Each number is 128 + 24 x the weight over its row's rms, rounded and kept within 0 to 255. Layers, rows and columns count from 0. The size above them is the row's rms in percent of the matrix's.

# layer 2 MLP down (transposed), 1024x512, rms 0.0726, rows 692-698, columns 384-447
size [104 104 106 102 103  95 110]
[[ 92  78 124  80 133 109 110 140 185 144 164 113 114 112  96 156  94 130 132 160 110 118 139 167 161 136 140 118 143 132 105  96 137 153 159 140 137  83  92 133 146 119  80 133 157 163 154 116 165 153  94 162 147  76 139 137 141 181 162 115 136 147 124 144]
 [132 123 103 109 135 103 134 120  96 175 148 112 112 144 133 126 100 138 155 134 116 125 127 185  97 127 114 159 145 130  63 168 106 168 103  99 147 117 150 116 139 106 109 134 177 151 121 150 138 142 157 134 129 124 102 154 130 165 104  95 143 120 122 125]
 [164 113 129  91 110 120 130 109 178 152 130 135 133  88 118 128 145 101 117 134 119 159 138 136 133 106 142 129 135  93 106 152  72 141 138 103 141 131 103 128  95 136 150 123 137 117 150 150 111  65  92 155 151 159 148 101 174 123 128  79 129 102 112 111]
 [144 150 151 131 131  84  73 135 133  91 140 134 107 105 126 127 122 162 136 136  97 136 150 157 141 176 125 149 107 150 135 132 116 108 101 125 148 170 131 113 127 153 150 144 142 110 139 134 143 106 123 112 141 137  68  97 129 161 159 125 159 109 133 158]
 [165 140 156 128 127  86 124 139 122 145 125 114 147 125 115  54 163 128 145 137  88 100 124 133 130 136 139 124 143  80 144 137  96 120  89 116 176 126 140  76 104 130 118 157 177 136 115 143 150 118 137 157 105 126 136 143 116 131 133 142 142  95 146 125]
 [132 133 155 116 129 106 135  78 129 131 128 100 130 151 120 140 124 128 165 137 110  88 126 141 139 151 155 132  98 109 120 143 151  98 113 108 147  91 162 140 121 163 121 132 145 128 154 151 110 134 130 154 132 197  94 107 122 111 101 159 148 158 115 129]
 [161 148 140 110 125 115 170 113 117 105 124 104 128  86 117 110 142 110 116 139 121 155 134 148 110  93 107 192 149 146 135 156 152 170 154  84 152 144 136 163 120 103 112 148 105  97 149 164 125 169 110 181 174 168 140 104  87  86 128 136  82 148 107 138]]
# layer 2 MLP gate, 1024x512, rms 0.0829, rows 693-699, columns 384-447
size [ 97  94 102 101  94 110 107]
[[ 98 126 164 151  73 195 140 117 161 145  95 127 121 176 141  96 110 143 126  86 149 158 123 122 133 131 137 112 155 109 179 170 141 101 120 125 110 148 135 118 173 154 148  82 127 142 114 127  95 117  90 153 136 131 106 120 135 134 202 110 135 160 120 131]
 [147 129 120 194 145 116  98  97  99  79 126 145 109 172 171 124 154 110 103 110 148  87 108 171 130 120 143 135  96 147 168  53 120 130 117 142 130 176 121 112 136 144 103 126 111 105 134  86 111 121 179  89 125  97 154 124  73 133 134 153 104 122 116 148]
 [117 149 124  94 149 170 145 119 148 163 114  92 103 107 147 130 104 138 111  85 122 148 148 151 136 189 159 117 137 118 143 143 138 126 135 140 115 115 153  92 177 155  74 104 101 141  98  87 147  89 134 115 111 129 146 152 164 126 152  90 157 116 130  92]
 [101 121 119 142 133 165 145 131 119 105 124 137 138 139 125  84  86 111 141 117 172 163 106 109 131 152 102 139 153 110 156  97 132 114 152 145 116 127 141 143  89 173 137  96 136 101 124 130 124 116 120  86 116 143 104 106 106 146 150 130 179 173 127 110]
 [128 134 104 151 121 117 103 138  97 157 136 166 132 145 187 133 148 135  74 144 122 130 130 128 110 125 107 119 185  60  97 102 176 132 134 104 115 117 115 162 120  88 136 135 109  85 136 137 103 133  95 148 117 123 131 140 168  95 158 119 144 150 121 139]
 [126 171 145 137  82 145 132 147 146 121 104 171 119  94 126 139 122 122 101 110  87 149 142 140 116 125 128 163 135 138 179 151 130 170 144 130 163 105  78 154 143 101 112 136 122 117 125 125 125 147 142 129 127 147 151 122 112  96  80 132 106  68 123 120]
 [ 93 118  82  60 141 153 123 158 148 109 122 178  91 109 130 109  96 131 124 119 107 152 112 103 153 128 126 157 134 108  78 111 151 131 165 132 120 149 118 166 154 156 112 180  86  68 128 110 107 137 108 142 141 117  99 119 147 123 132 101 181  89 116  79]]
# layer 2 MLP up, 1024x512, rms 0.0815, rows 693-699, columns 384-447
size [100  92 102  96  90 108 100]
[[144  94  84 145 124  55  80 143 103 102  88 124 109 131 121 116 121 138  95 112 117 129 189 123 115 102 110  89 144 154 113 133 114 135 161 170 140 130 148 171 159 132 120 150 141  84 126 119  88 115 113 104 109 165 112 162 178 121  92 160 118 108 100 117]
 [ 98 136  90 111 142 135 102 124 145 172 134 128 142 146 135 130  97 130 109 144 137 114 142 120 128 101 117 209  99 175 171 168 123 145 114 154 117 157 129 124 158 168 143 145 104 160 161 118 108 146 121 182 138 150 124 162 131 125 143 146 135 133 161 122]
 [151 132 117 153  86 134  93  91 128 132  99  95 152 172  96 112 126 125 148 100 101 112 172 177 127 113 157 128 159 111 121 146 152 127 147 159 138 101  81 140  91 168 162 126 114 120 118 134 125 114 122 137 163  77 113 112 117 150 148 124 107 128 149  86]
 [ 94 111 120 113 121 171 132 116 154 151 115 113 116 134 144 106  72 183 126 151 129 194 139 154 131 121 132 118 100 141 165 134 148 104 170 148  98 147 155  83 131 165 105 102 133 107 107 210 118 112 111 141 124 107 211  96 126 144 151 119 142 128 137 163]
 [119 107 173  99 128 110 115 122 154 162  93 124 151 162 142 134 103 129 152  87 118 120  98 170 118 147 159 112 146  98 127 129 156 123 122 131 154 134 160 134 127 151 131 114 144 131 164  90 137 127  95 118 117 156 149 123  95 115 122 175  75 154 106 146]
 [109 177 158  70 112 120 179 154 134 115 148 124 129 148 109 124 121  78  98  46  62  73 134 106 132 132 138 118 166 134 120 113 110 123 130 122 145 106  94  64 106  78 127 133 154 160 131 128 112 139  97  97  51 170 137 135 118  93 123 135 126  86 170 173]
 [149 111 100 108 130 117  87 118 135  99 116 172 139 117 126  87 172  95 139 108 128 159 148 111 165  69 132 128 144 139 144 141 133 139 147 124  92 156 123 175 146 118 118 174  73 103 112  94 116 125 105  91 114 118 141 135 148 155 155 110 119  98  97 106]]